{
  "n_layer": 8,
  "n_kv_head": 2,
  "vocab_size": 3808,
  "norm_place": "pre",
  "norm_eps": 1e-06,
  "init": "normal",
  "lr": 0.00822,
  "lr_head": 0.005,
  "schedule": "wsd",
  "seq_len": 256,
  "doc_mask": false
}
Each number is 128 + 32 x the weight over its row's rms, rounded and kept within 0 to 255. Layers, rows and columns count from 0. Numbers have three digits each. The size before them is the row's rms in percent of the matrix's.

# layer 5 MLP up, 1280x320, rms 0.13, rows 584-690, columns 192-255
091:119127180122064117092148152154144070120095160092147135120180202170139130091202111145105220131031089164097201152158121170108079156099100111108122175097149091108146109131116153105098108106126152
097:151145191091164170156129070104182123084091167146124145210152095143150142161111156133138150129111134127205084154151090165113092125146132160138118154081140175121129162097088131162134135151148106
096:091138106120109126108088134163144180092112151113111096136108098107118163107157144141109141129127146193103131073144127082126149060083127136153154127132095156103132164197133116087166116122174116
108:129147144081152134136145145129129190171184163185139116075111107108164136121137119108157099154127114099149167122135107116115131146119123152114058120120139131084072049137091110131159171096118117
099:137137164079137085104135143118049125141179196091140137140128130112120132130182089178152128192165114112157202138112133119063121114089113155120134088108128122166098146151126054171092151074043153
095:139177181091097192117161168095175096098116137138127129066109153195101100163074126102131129099104104120156147115138138174104163111093142128102165153099106116116179131157157104098121144087122151
099:121144150089149147119145122200135096126108108140139145136139143106114172193104137147119149123153093206108109139084125128143098155117162160113150051143065128172083140103135057110109053183115179
099:131119135096131167141151187075228150173144153071071156135116115130105118117099141174143133109139122181150100136162180135099117105137111119171117171131057130111150132149108081118112068158127056
103:126122143122072158128149058146188190110140072145124126157137134128142112103137108163067137110117117125107116143239078112138134120120133154130153129183206106052139086084096137127134138135070158
098:099059123176163094062115107118119147157126133128106173123125102147160107103162163116144146144122169134172115153133089105104155127151122120160142154200107161105128084162131126175113127097106078
099:156121128093142110126123070168150160148123144223104148151138102117139214111144094096099164154104166081128118127067170063140148115087101171140125132143148125136118106185101061123162155182157146
100:106166155143082146141114168145161094103176107083114158121134109098171202121141156182070224135109169137120097116097130150184133098149191063125084076138157120158145134128124183113139123113151095
109:124155153119120123159178097122115151170113128142151172080134077160093120134131185128185189095119102111111124120150156137072177165162051123140149156108112149144168122134132166062111145152167133
104:145132173119112177119144179110154125067115113068171156087080155144137147119125049147155125129164120133144119132134130161111141184135096148119125174133155147189155145063144135085164063097113121
091:108143103108152122119143119096157189102120143103141160152114165140147077111122167144104128157167130116112132100157141190096157126062147147097142112167181131185149088101128144187157042143096087
096:139096133118164113153105110105190124104167148123144119111113125146121182107158094138102128030123159154209084173096116123115143116061113124142120166166107090109165068128087160125091116138040098
101:171169086100103105116131133118141136158141139118123119118133168152123194174115127127144175110155164148110107061149129127190177161079078171148137080161187145162180082153124150108148150087101165
097:106094155101106154107134161120052123111142128198052184153126087123179174127125111127078071138107133164097109139126171104125134069185108192122161188080181061149131072146134141090149085137140116
104:122141093091112139117073101165160155164179119137094123138071171107121124080059141114117147091087152136108093106108116080163133112168132152128118117133131123129172076154175125132118204128137181
092:106155104136133153120115125072117120156135094150098158149139099134187153176191127120109106111086116088159166110091097092174150143088075140198077111106126086072139128123075149117139148130154147
101:127092105186116147098189076113141176122117155144077144105175183101121151152132149111148105152119170178181092170144104194123084161136070078162134157183163101097130102122119102127137193175143127
099:154167178158111144100178150117109169127132109035180184117158084141120126111145093154129134172105145150086143172150137105140157100079110175184094182166160131109118183086161077164094115117106151
097:137150114131142093079118177098135134117128192162090148157087170035164126096136099135162075123117152132117117106133145180143116134086086133138074145112106101125086072210075056156102155093217127
106:158154106130136111134112104172000189118114149120178130131093109114114137114119143115121092098090156158115150143094084165142144102120084146120105098179188138184153150113084122134179081154163148
096:109102123129132204153121142161108136142130093132116130151131062189077110123164159155143141125066076120144162172177199179080098082157155126158072095164119122111117124157139135110057144096176125
103:106225092127037068112167146124095064154124131125152148115120154109142112096138147150111114098120112168103131139161108178129167177183163152098095115097177119137102134102155142055129078147129072
099:105031164127166112081133108117103109094124138130103139120129128128132144165141194163153068083185102160117150084085094090178176165159117176165127122133152123177180164154121086169108084081212148
105:104161116107132146066087156134109180147168136092184135114153142116149080120114143151097152100120088157110146176154147140137089137133142090085188154127109127149104142091161162125129108128165050
094:143188114135110083098172118105131183160140126156116185132093096128131137148117193158139173152104117110101056154118116112076119159063095079115132125162155131127161123165131108097139048101149140
096:064076110151118085101113150117085103088139121081142056123102117119074164121224110125113118106095145144156135176168119131115128182101107089109075097121131130180147151140149121171134181095071156
099:111135149184120115104059148108059094167174145144100148174110071079151103176143156077098129112110076095173115112140149177105083127132150084132190121172165093126147163072141155133077135152148135
101:118172107127113132090143151105075112094049108116174168102106113099036120190124172142115203152125179139088164168159105150093098110134115120105171165132120165083136149157140089107108158103112195
103:141098089166114150181076054125120076151130084050158129117147177142129123170118168123143155092146168120104122156070123164067196129116150159089108137109111131131118111136100156108157147161136150
105:103166147162158163131142161081121191097043125180056081099142108171120148147105144083127210088077158151123138109079106154149156097112132144173076152137132130081143104150182151113114142148155113
099:063123115128109112161068172111162159173104139145147144152152100107123072154106091131080156076122157178172131165131094128118073159169118121157117123160136145158093165145133073139118107112113111
098:136125095088105112079143098129107151128205160150167156164194074149094177154139129133097155134176107117133099135203123123135176138120076133107115145124147181066106141125097114125130176105081132
100:141121077144121137130083102076173071045169164093097171143108154086154131105117127193181158103116128154111110119200093132109142104134087126123150143146130129120101069113093126110109200168177162
098:138137115138166114116159112094111112134127150176151123099110205142154152082084089196154108178131206152133165099069104081102122149099072153185104144086097144075151081104129126144157094131146111
098:083103120134143088179124089089108136138141172094121097116182157137056118153119084124122130111092119114145112115147072132170054122136105068160121134198106080144131148113103166163159143135188090
101:135141131113145099170158154080129202151131143094095149124135101152143112130147120094087147140134136114137094126146142097102114132100119080128078161187124121165148145141145152098179138146093186
098:130084118127157096079087192194089121090139149150110148116181122176164133176140081158106134105113094123077146084132087123108153110111132134187111157107078116146137089048129160124137120137129149
101:134183159121197125123131114112151181103144125137138098144121095094157125150102120135144168150111209076114164155141167200093112233108077129111194111162100120122078117111180156154125202183179139
100:112108128110139136114106050118157128079155112171224172119104146077182165059082206150104149128168134106155129129142136094126099072132101137119083105071119130104146124078080143176135154134135205
096:124105084124146104117147184139099066099121117152074150094110116128133124164162169156115153129099159121132194102094144142093144179143139140113135114126147153162155159163120090085127154104153141
100:143081137196102098082075166128136142108080103112185194131126195139128133113049115165142087162147100114135118058136098187148134128198104105120099119141110180156112144116127086100100148111105175
101:104154125150072146138104102104153123088071158116156190100161163102133081115080093129115119077160101093113158108132123134119113158107076095080156171126153104124161081116060096098130115073128040
096:082138109140194172087158123113164176095123148088186162143061102150076082109158176102148157148144147129086129145085174160126115114131174094092134201147145137112151135089135126124109122117163134
102:120112156155125142189046121098091150181106199061124178121065162102121184106150123106089119064065101086161116139108105121194174191094093150135122140130104131092051128156076131182083169129112115
100:159117166104170180120141141105180118143097153122197139124164184118120154102150090170088158087091128121122153102093105176161106165090082182123149117143210143099122112075113140107056084183196148
099:173089116170147174112126133126145180147125137101145109050125147137123172172070125065136161135156157073083107171143156113142074150100074095132112172095110106101109118204145113080146149158151110
103:119175122067119146096175112163136120143119124134147082135141071168152136106090143151110135137131128097125139188172141214083095151029119107163109110109141081064148149190183164138115033126115197
097:139126124074086118120122142162116091176088133113064167152147147108160102110163136162128170135112148123117124115145179094139156095185130083126116164063103103087101141206132130117137122099132165
113:118156117087146149098153175190094119170081103129128077090055144167143089150123167092189129077150106105150080128087092139148170153157086084102131131125143112167088120152129151140069125098127105
093:148151130112111111083150110168108080128114133187145086119107142143088113173134083146119103125146151222085108122135142143139168185113159168080110152119119085053127113106157123071082130077139121
094:118110119102152151101163097099174112093097108114063140096094139096108076114173199129118134137129147094092150052109145136167161127143154059144164136059149073122161157126123119172130144191115155
093:202155168110132128121126123174133191114187188126121092115150094172159119157123098090144139125084138191150158134163145119156089072108135114098096077126147164138164123080161116197143112133073101
092:135170128187101143182137161079136085143091111140145097130164162135108154153101129176136092128114168104123161064122143122182133040107105124112138083100077079090094082079113163165151177117158151
092:125124208128112093127160102117132122087131114144088051125148173162173161107098075113114159136182110148175094082159192104173176147165133156126127129133111112137116117104113092057138115188109123
100:107143156109148162145177162120099174123093077148110122118095121136166103080126148113148095091075134107167107190093163048159135132154122080116075143104117158099105125106129170144144114151151127
098:142122115123066146132146168143157191140138171088164107084136080154118084105157138130096146137131195100116155163107126133093177146168099127050137117079129107131138068149160114108121104195134172
109:123178122114112126166174116061135149084119102113079162138139175142130193168129134093170123169129158152090146181092119110115135095112135179146085131053138115131042066087133121133106128100148105
098:133097124151079125140155165158097129104124068155115148146144099209112137176173182179171113129129148044149134097108130136142130097165100123128106086137179134120089177160091146107136146174117068
110:166124098154116134184125121141170112108086149109130113152050112141172145098177068133113151134162147138090200097175146168128130153162168075129141114109082072171148097117151145113098129084141112
101:091106131168166160106129129137121181091152122134117124178139154117150138148107139141113130115137157154176142112148182109140183113162162107146101122131108118094159142122101091077156107087136156
095:136140145124059104098085169139117089114104172103138135189155126100149073173129126140178105124121139116057094122153180117165170142108137108168114136157150072178169118127111135187109119098164159
089:058150126111127091131143209161086096099151156077153160160151119156071147103109121108069087128147185155124057106100100160124139143115135097137101133171135067068117119114133121081129086095122090
091:072090129104109143129143128078168205131132163168124197158170151120151173074111143113124133118104130201128175123134088121110126144107153141133118130175101200090094113124093176114111118178158124
108:152146115121162125157145109126087169141129185082197112121121143090118146148094124156107155126127190086074129129195205156103087099151154139116113118090163123128111102140155111114141115126116197
103:093172191092124134176125125134158127154142149099127135184133161189085119129100190103148056156083106111106071148182084113086170100129074108182123151098148148122129102115154184174177074147111110
105:172106131076194137154219147154160150117128130135097131147171186123135115131134122150121093155112124121099115071161125080127102127132130130074085097126085121118158080168135096117100139133135091
093:131099125132149165168145153127142093178118190125181169116188099146036124119143119108120112135095118150090096137089113135140182090124133092104134149122158137119123060161093190109192134108102158
098:136168124109095098096134148200175132112145102090101125108077146136157094089122182155072134170127143099183108171131082067145140128111112175168099135166156098102152116080105111133120093131111134
102:121146207102118127117133127147110133158063160115151180103103081125126090152147081115105104185080105122110157107108163118203131156101137095126115141114153122141199065162099107178161162124177173
097:138093111113125108024143146135141167075158093131148155122187142095126148142141155169124069138147113109166220132141147070127115156121138137137158119109160154139092174161109116118160152127094162
102:107075183129145119108097089118088139164097142117095196134106091122139168139148158196166148082159118123132157146077094098104103102219106089174061118137153128125138103132118142168088128109130087
095:116190138171091171124172035117165110165082151058116167119114177212166111138124142118118141148147141143055130154116184143077111092141110128160137139167178160134116130140079157107121106139061135
095:150199159109140118175158103084194151140151179143135111126105105102181057127165131070119138147063142157085174141152121112098135157168142118097099118142157124190090088061154134117128105114078142
100:127126108102202114121085213118149126158130128123126167184205143170121134186068154065111164113115143139118200105178127109087115202168122107140133158145099143100169154109154137078164146141093107
102:186127087143120128136064101068089155175133168121114151113117190167140116075126111090121179145157134097157198111161206133149167175112108124170122142166132079170209129111121089130137100164133183
101:127134155109120147041114148116109173137142075093090103133121139088128133124132044115116144162162121165117132135138082107140116138166114116089105154161139177138087099148184075085103129083153100
102:050091189128110159203074141117199139147125141227109118153151065146139131113138152163133150165194124138110096085112150126125158149157088130114098101173121170173175148152130105116150100138086083
101:168145157092084190154157156099138131098138175184107196144094109148151122112117129132147175161139118188162089176136101084146111148119115150109100158123108203163117106094138097051102134070154108
104:137134094109172086062166152108117144071116174174195090122124120116147148107162137125109113100135064159116118201126127162144128184098098167093127107087163105175140088128072165116167094142113158
097:142162101089183156129103145107168127106151109099098092134078128133182169134133070183110126141122073135142098081136132104149113097159108112178154109136114052119165132165160121120164115077109160
100:123149169109169179116128154163086073151163142105124115186187072084109132111143168092168136165069185159075116185056105109158043197131099126113138079155133101123096140182118103147089192113116202
097:104131123138124106095143092172121130181150147114148142155159084102156167090134129154104177090147139112163076213079100092151097132128160103113124100123102099157164029161055090108094168120079105
094:084147123139135151081132148172093188142151115137121130090094153095106095123112124114116147141090130104154163129164097120101146165126120158129170109136143136141037136139138116088132097090094154
103:113155103178086132102086143144073085144116122094114141172162165056152181120099123092114152123112103143093155136174135135095152156107104130193121131113127138157129149123131106132175168193100059
106:141133121162130129135136160080120170151128126165097109174110124147148141093109121152092142079135171184155065164120153122124139181060114151146148096175150205168089153198132139081141130163116120
102:139116185115136124106124143096082179137126120137160089089151108064122145187058131131139131141138120091084132070119074109107070089133107168134152176137081139065095071145127080133132157096093131
096:114093130048151117118110108112124111140135071138103191111210125153169157147142171185114142160131105161166106133117140129146148122115121083153108148139117154108054110138134163085103122146118151
107:111143126165150165141103128142151091129124166157109094140108119139145141136119130156159185151146109113136199078154126099130212225066168138115128141171135216127111154088136166161117064072075087
103:199132140132182085059178114133091065225105082127125184238138146172144087119125192128133081175153088155175132121134141168147137141168125117116057136162146099144103211143136103116128159146154145
097:090137177110094071151127098113162148117131073111105184080071172174119153186170082135072122105126141117116170102174133152069142124081111091162131177122125123118118127179134133102095102153144112
099:129112179175099145117118115163101115109126113099146096161158118146156143219139146145129109137063120089066118163102127184111071198136113098092109079060196099096202111129054154149143153114132121
096:142104147157122145158150134119157178130197182101066165057104157123138121115120132089121144157147132169176078177137130042133134154114116115157111121083097185106139123111101103109155198181122104
105:090080106087145118139187160133128106143184114158128088145131159071139123184124154139146092130104140125143074126091165122157119196099139101127126163178145167147136134137107208150167167136121158
103:107156138099074138132124123125086135112078107100143074091101120080155147119057080191147165106126158055151175106120157117131150138093148113151111104104151123110103074133102152107171099087135141
093:109160163090103107161137101088086132154127176131135046105084134111088146128133129140126129133165088112160135109128093088129102107146123086132073093094144142170154136128091157085095088127071125
100:103110132113142178128143136157122112120113140167128125127113091134158092167155134170128112095158110140109091131144121141156119178195085147178118095117089095148137179150145181120151056102183108
100:054120103197081124146074165124139112090176156102182169135155133121127155180128121172136133135130139108117107121121137127094089255111116078121134144141074115192166163144114147143091087119106108
131:090168131112125143091129129148141131142164103095110140125129146109102100095137176097125146122190103079168141120148075157158110106122119101124104100073129172119136176145124145155076146098101114
099:139141092102127072134185152115152147100120142074126146116119203111155171107104134139194199154126125098143148138095148122145162130077115156117132111114170165108132110186193126121121159128156149
100:147117132139119116031123088155134166166064150118152203102117127180196178138134149114168128135109161112180169152162215121151160123100123156127117121134127170112095042163126135118144124158131152
105:132174093150128200127164117130043101121078151129147148135143178147140104141131118069173106161103149127069134075075149120145161150147094164132088102122171165152159102102145159155085197174106064
097:149092153112176183160086195137102167096133117136082120139091098122070188144101143114137162111142116120165155099089108106126143123143128127117090102137140121131047148133109142071127124127194113
101:126162112124116139126116110120123082148016128076101111161161122087146102081204097114162116125129114121093127147128172091114169133144114175103117078104178146110155126148114111098113173108101084
# layer 5 MLP down (transposed), 1280x320, rms 0.0647, rows 584-690, columns 192-255
095:101157153112152154165114134130130187154120092139136119134105111109122096153085113112100158132143162163188106136147125103143217153155129101137088104141154101103185112134176054103166127156113154
103:119158122144112124151136128159219119113141126121108144124170174073137079164118141099074130119085100164084069129163120164144112102127124077146149147151148067086096053094064111138192107158150150
100:135210191058176060106118156092124097161067122137085115114100120130108098157092139148116091117185158163150221139101143092131085159104109181113157139086165085116166143132130146180102088134041136
104:085097164086144095104146122161143149148140094128154175113090125138162128122076133128123099164118099125117131149116154124083130164126177147167136200192003092175151179163098125157146124120111149
102:137115129174142125158149117133119163129120116127078095153127086142068110148084153111168145119125133117110113122155058108130157146108130156064127109118072105199191081173067127159173140147106084
096:142127150109182100187144152183094150159112151099122148133141093112180122090149170121155147181075111148123097127136101082121093141132075114147141156156113136160079083130136120124095144089135091
092:132128100137134175079133099111107148120127127093060073102176148110144042138130106100152111134138139104085119125141137148149149151074111141149116134208131121091127059150122107106107120099150157
102:106059079144140178150140088131105083084084074146122133124103184131158166094123171140167136147146171195151080205192140126113133105115116147058109159125143150164051087138150112124113115078130175
100:149138085132150152164143086174119106136108139113123097100125155053073042116142154130121161137155157084091074137122147096146152162087094117104120163101134142148162077082190130083145143149157108
108:103132146198152146117082115088172131102158117177173137162138113108122128182081131099081103141106164116094165131163093117087150118132104085068159078126120080118200083099114140134098160129088110
098:231131074149101138169153178143141153116122107157077139099189117097184076112098104088128147133099058109183139154136116108086093141122185130191100147126097149110114088149171146131117131062074124
092:185178106025122120120143166087118146139045110107120135126109146149167081110150122122109117134161089049154121048091141146150118119114085101086133158156159124111106155208140072155079118197152121
113:124149121159089146128119117091143150091134121134053069070109104073111146143139197115119144098159116124136130152142126135185133112153146148165188077116082111178170144147119131048165102155092114
106:105119118126124161201121117149103065149105093125192154098071142138148152118109178129178128126147133150129133123093148163126118117110174108091146139143201131155143166127108082136142121111084133
102:125143114087056147098116149168124149096124133229129161159139109045133130140184125189165177102102146164166128137113122152129128153152120101185074108144120097124129162137193173136168118107143099
094:139084106158168132143146160143133127171131140084172132121147127109119135095149187102116122152171150113109107106128059121144135130163069114150180149089135157183096135164122117166108159116125152
104:139165139174146096101173128159092128125135121117109121176080122116137189145134134163166134119151086150135090085150162199119141110103110101097113123146128125118181157115096076119078196166134120
090:135189098107179152141140054134148104114121098145168134100149161123094126173177105112109138119083128132118075133144154119108120166117040089120084123118151159161090114143093133166106117175124151
103:160171122163179095092149078105139088121127112158164151141140120117132132149173136113148105105127142118143126143147084104121094099189079120069154138190106144074113147092160058112074064127125114
078:152147194142135116106134102113146146111161124126115133112171123088088158102134133101156108127117122124063114150162133090113191109083153100166122154114127124116132159124134148145134137098153117
101:087163077100164101122124135168073170141105100137172108154168087148143081114116140135072185098124135135145155081112100148169139104085188184173154113180140142147134137082173111104191123145140063
102:115145097101113135102113153206098092132162066131069099139130148159127138172150152116097084136184107126103100150142154107104177142156147149148159149127073114087093145120091129093145101169143123
104:121122139081172122167114106140149174171124151134104127155076129118142163158137110123172075106126184187095109142110099128103137194112117079118140086179100154130147149168133133155163141117071123
104:178105088125090115159124142089146102175159144173087169177113118153126190155154146146120178114103127124139123140124127183086074088083130179159106141177170115137139104088104092138126108141114172
098:116142153082165121150104107181153161119125201113184069119128125133106141108090160108073086153146150148140110119179094125100172133093170102145097110139085150148132075064149194111148140201119176
105:126039119099089104063115147110123139064127136142170056093096139161069070124104156129106142069102124142128075131080102070192090112140142073148166077181160149136107121164129118178095082155153091
102:125101185139192123175094124171131142177112100146153145136113098114153105116116141075120120148094073133163093179139152177110124099149159125162109167149112126155152127093187134131136067174145129
101:181093121145147078090169074159087110155140087170090126129090086089110113136161192127122169060142168123111136191149099160194079043121127153127165162126136142171106083099104150182113154120110122
094:152097161086174161104122083096096128056122152140108099076061170127151147110115119110102133127146145147161116147123117155134138157134118152141134150061133127089120131119157124092139168123196138
091:122165151095146110094157125087100044144167106080107130135106079177076073102127117060134183151139140123124114154178080116132119125106077154156094168141191115128112114126127165191163091108192116
095:073067122113117144138083149111064125100146122138076121119177138168151098148108133148067144092138158219152057116084085091131162115144130114110150106109158136091122169149141069125177155156159103
098:123179087099129070127180124080110131150173171102108177112122059102103133135133136146158094144147139139117131108213125104083064124139074147156094081086154144094144130122158147098162115135061150
105:125120146083087133158134132119153103088118129212121133085143136122081134081137100099197160118137090140130188106126085165106099071132160131084144093098156086175129063108147175134176190076149167
108:148156095159132137191103178079145115127098062119106104102136102103164204146094070136168071130125131142055154129123078106134136141135111089101116098096064150139176134127171142192135142107160148
105:163100122080105053133110141146144129088125211134118091121124170143028069146110116063148118119125104148147128109070114094098135096124158184156108132151090169047134135057113111165149108131157094
102:118178152125181108186104076141213162176068140123134079133107132114114155171145092113135127130148115109094164142085171146169126149160156149096093160093163172146097092147108124144078151145111113
102:132118076068178136156138075175137139195172108096095129127075180162186144140168057110205154121118126154084130135121155183123064131115158094157098158142108143194125096134108149110089072082094069
106:098139122117037132158117120136168132099125141107113042141143118134100132146147175152183149169095101080109148117091135109168113098141121077169149151067146118105088106109094148111129171140095151
106:140093107129128139104112178157119125155077152120125142115169132136224144120127173107155140092092089140133181135168179100190131150097147126104181090118119144093201203144177147140099111178120100
096:072066164084139014163122126124127153166102113145128137038087127153059103156118101145136162156126037176125145174115129129172121106087156099164072128174193170049126173117116130163137095158110143
101:148181172155092131176127171160115158121116136067151080110129180100125141132151189125128122116119175160107085192097136155190054136107105194109122106132149124121163199183114173131187140170105097
106:108144137105183130110119068056128148097098150157120155115184109166180167137156091126124109141079213197146071062086095176152143136166193183129115198174088081158101122167102135178134124148147137
107:156153127128111166152125103099113126183134139131116120151095093203123149154107128121057091088115120157092165087125151182133087124156168093164103115153102105106087133172104150091119184149180140
090:147190133136146132114131053055151154139160111137132137075090106146123179079115115074103124162122162120109110119178167154124161117212122144133126145126158128148093126110087144173110121086132099
103:114071157134094172156122125166099099098145167131123094128110090083122129131131127098189120147133097122132104152085088109095164123094154141146115120132133149119174163108107139153116100128120120
099:157112096108121185142167116100108095138166079118103132127103108213149134117174197044098118146107214123137178158097131097126105086140125091155157121131123136104080125092188138108124149131124118
095:139087115095123141125195120100153132093149203149153072140145167138132136179087148118099107160114165106161128124119111105089091121130151119132130097138165178061160145143074085140118137150137091
102:096161174134105115151176164120117083126144160141102064172193131153096088110132114065127204104171100123144119069179184143097122170141143162109159101157156082098173141165110126041078180155159153
103:099125058064121106131193089174130069130147159196128151143132108074144107093138174154122168129127178077073126156149140117172079098153128152191210138140085116148168139114130140102190178106106113
092:141126153134122110108135067089192087082066170133102101189077106107060129139138138114099049139123082102145155091073156138133158177128163123125179076178095116155193117152103129173130145138083146
093:141062173146106124136075177099134107116133113138116182126125136119059080128185117117152113122174137126079174095183179106100159166061100133096180139114104137102147107131122159144114147117131092
098:151139174134105112157134115075128108093153108190163087119194095149149123153123165165083188125130002065131130166153089113075071157140090119146153192163157081130101180098129141124148129112160079
096:117151137117203116127138125127164107182149175101169098164141140136160142133097121166081147123127166110107100143123125173133134148138077117146111104089152063141212116082158145096110111154114142
095:101062106056179135089154177145186105158116139071151129135153159124140139152161142140118120178109118128153122161104136118117140068107185167172154109159145120149095078145177123143141121153109204
094:100098130168144147130143137128171187122091080100105182138175118086148114033092098136120121191115150113139104138149173132203145120140111110169098122117095128152104177136059157136111119133161104
096:104082095133153136164138141187142053185101158125123129129125184100115136128147139106095126133134089106144150167127118110174110120108159114184149139171104196128101096101162121127100193101131084
099:105146120167101143119136098169140073122092179124098149110155115099147092165132116127177143083117111134136099084158111102037070107173179189109146244126116161080123148176143102122115148149153164
098:131130139084121090139152191096128100159138087218161119091133093122078094152105101103126078138145099172190165085141128160102144158112137139086133139114112082141141109094172140066148123161122171
097:131154138100126048164088146050107133136149188089134111039178155163115164138121112127116158107170083146146121089132162128078063107134141094158095124102111168053117182142136129106126160153097139
092:161151157110134119118109135084122091140144105104125129109164088096153136140104134151110168156097116121181084151134137081102069195154128165122140098133159153109112138132169088134101117178034146
109:116135128116145141131103121122095154147168115187127096127113140129125180073144185135169093117136104105133119121160104142175104122133098147115123101174123159079164148176091126149116112116184131
101:086138158143086159134154110145125146116108118116056148154180104115170115110143116150097107134131110100114166163072123078154121138131100127110087138105161140166082132096135132070137109131137145
116:180094104119114093179133087105116169103126098160115086105118108159153118174115091068144102114131092130167123087134156121094107163105100115160129192137142167120133154150101090147136101142126094
102:090107142184148119158108150192159155152111138097147134164125151126155164124078149131110089101126099156109152159137146129107065107066114157120133140165122087097195117114138177108148071136124074
093:116120116151099075120145131077140162139191133124146150145111118138153115152093094134102187125122138143143184152107071098113053120163103132089110123137132179129125143184126101077105132066088081
089:152171140091132176124121091066143121149118124122135070133094149101134196100093071112096182168148185070125114156136120103096089124152150130070169127139111147137152174169157130123191127138100136
089:118134179149097168166157120182105069157116114081141136131176116131097107180144167144121106050083151106120131136089113163167141144213149165102104081088154141123081128121136081141135112077102050
105:159101077105094109124110068131158181177096118127067084136156172161130165157128111149106137144131088107132158145145127075099093192158087154091129094111053140108146102130125083066158148078176159
101:067101128088103102156118116165099108126134115075170119132203099104081110156135096120045096136106090139175086148197167091139104180151091136170104145180089167149108163103093098140085087100109099
098:093110102156107141061061126113109159123127065050114074155145149089132112171090140128152064086141152100117154138104130059159131154102154141094130127163118114119160120121141128157110108125123063
095:095117154122132137143115129126096180075093117138095124134163098102148121138111093130142086109064148125147080134130075065158177078172116082167141059118090135135054138130121126167158108123102162
098:111094182117121190112140145091050083117109184163143085131157123144117112065158107157176173100114167130105143157124142118100117109161111092081157177125173171121140135064165111148164159127128155
100:117100117178193197100153118129147085131112089123042048135086118150123166085160137127124150088124131146186147131134186120133133126165156145120134115205128132144109156113177107163112198140141145
099:128120175081142163194117031109193155161181114150136140129080149179166186165185121173133194129159167103129133104115096146052131138173137139142153138111053108178126127124166130084145202151204139
100:086145129106058202116107109116129155133135119136146140090186179114124104125077095051087107110119190092139132107216120142121109122108059110195171112114104142117096127111159137110081121157139131
096:155135160103144127166113091190108128068170142122173133150124094109108156117121176133088170068183064143140091077133131096105170102087103131139199155127142144113181109123131111146117088093197119
095:199166110142127117120141121142067137152135186098133133120161193123044134109173149097124087173130101122155092125105167080173161156123175131111128177194084132097132145167110117155151082129163082
104:111122145107110154068131077121121148113108076073081148102141121125144157174109135123153110071161130120146166146158097166170146145187116095197113116120132092191150141172109161119106070160093159
104:155094057060118142112185162124116106075170153145204162100089102135129178215104094099083163108105094091147105118134114105108135099100123147128180175188160161148155168165116093127170168081128126
103:221133104197178173125154136160193130153058128153128102095120127131057057145101153124144123147104087143112151162137136176075141130108135117126131144112130141168120137097108047104107112158183097
091:202112158132139098084130163090091158121066166110103113164112172141135106124098149125111119180148150125094115142152159144131120054080063122113110136166190113106090119134090187177070156158130168
098:111136105115071116085137109111111105131122127103118162093158156127137110113089090190151129133164096112127135194168156164095091174151083163148148133122157057132100188120094143109106071188064109
106:160123123167146074150134098106124123065145142174156124124137133112165121148107230109156149085084197162129128168142146121121110115149116161118169149131130097137136076107126150060148122146154073
097:114164154075157119090135110171083119113167126128120151124097095142112108108084123058142113111155162135117182155158139129150184103085101103134174189117112173084121159160162117157103099190098146
101:132128136162109096177091127093120105099154104123124129090136147120148097156112070209124104173122150114218170088167203165127109109078055114109073154100159088099087109092044148145136075096161107
100:060044146157092107125129131113125139134140079116173140143119179113157083099134105199114143117140124111107147095101098138126096128124173163132151148102102074147067106129130149178114104182117156
090:124105094119142144148121129100166126126121201148156118120147148142118165130076116122148124119170161146178119095146161158141110140123016092109139099153125099178154086143065154105142197146110129
091:135106128136155130090120118063095151151109156092173131095055139129082130140125147078096144159136044117107038127102125175083102121143114137178137120122155145129158122135132164218155163098118155
107:155143157176150146132161194160159081144178159177104151133062149128076122163160110141139097163036138145108166135087092046114153157123112076131161129111101125094047096152183114147102116181144105
110:122153095182082087126102126105164167180115178070140138133138121108220094184177157132133173158101094120126165135067168131127158138072079128162168125101106100094145111114162108129097129218088178
100:134137200143144115070210156124105155134179140107094033112121118064106113085123098101082094147086137129186108163144082101131150109104054090107160097114136105125097113112120071156130110102113114
102:144150119139089154126097124099116196098117086106149180118086188159152124144081113133109094164136145121106140169062186142159074097116181181205101162135121119125170110112095179089141073093140119
108:104139159183108128113121089154129128091130158104125111156120081176141127140067102114132103100153105223111111126132183107119109115125126098111110144123123168150113108106141140119068112190072087
106:152130124093117145159128069106106048073129096142153142136141068107115177181173144080128159138130086179160131132141129132158125184162144125067131145114124102113125140198083102054113173155134132
091:126127107112170083102137102087062111143171186128139111210112185065113111151117100152139103092168086142162128155144160155161152152149168124127139166170127089057136110152128157167115130151124103
103:082133085171170127161151125157114149132137083101090077127110096152102085122115122161115122088102138060095126136115158122107084168106052154204098179161111144117151098101124108132172112087184091
107:150105213081075078157182130127093106117131138110110116173130115083136174103093105143145148105060161121159173107138084138121107097116177131167209099155126106064107118126121157070099144084123130
099:117089139149145156141114140079174144196125123080158126100165107157131111122153163058146123152101151123076144102148173134049153141117110166094093113168088134160135147098130123180116128123097127
094:106077144110165145150081208059105114111145085173149150133138151175123106191123138143024156125111120131123121083111163152159121125123115170133180085170142109138100149115168151212129140122116108
103:110128113154101108093091141237122096125074147121137117133129163075115131069143125180112137128097096158130106112151110136135138017120146146100094146125162147100143144087114194187095103184145157
096:115112126150154111144119122127089142209077100106080097110144076189145148131133133064099208109145166180093152132140123156134088106094101177130170100169117105149120160106168123178120108146139160
133:088117087109113169135085149127071184102162105126147103156134125178161143086104167122063151128137129108151184156171034118178158150137129136064124088114129167114152164108121135101145150118109105
105:062094133154150174074100121106099197129129154101114184108131156178070210177203131143175170068106074096111212143064090122077113152130114180074109105134132036099169140135139133102157101144136089
109:158145147194143125150152154119100183082145097164155103065139134119131181084134143098104111155141082078100097124124102113099090138117117136131170113111096047112142184155132056154116106077141170
108:081140150095121143147098085147127231081130077096094085142133073126145115080126103143127178092157137153150170171152089163147132140174191102130157179170134128128205150090135095107116078119146117
103:122117110143084139079212120153041103111072160136152136135171147086156087140114152140197102155141160107151100147125149120164077160141180134152086139132103139162090151168106058118126148142088127
099:119099093131124122137090158181090141166064167111113126140095135122137159147146139136118168136059142135110124173157100117121104120121098125142153162110106167135121133110129100143144170070130163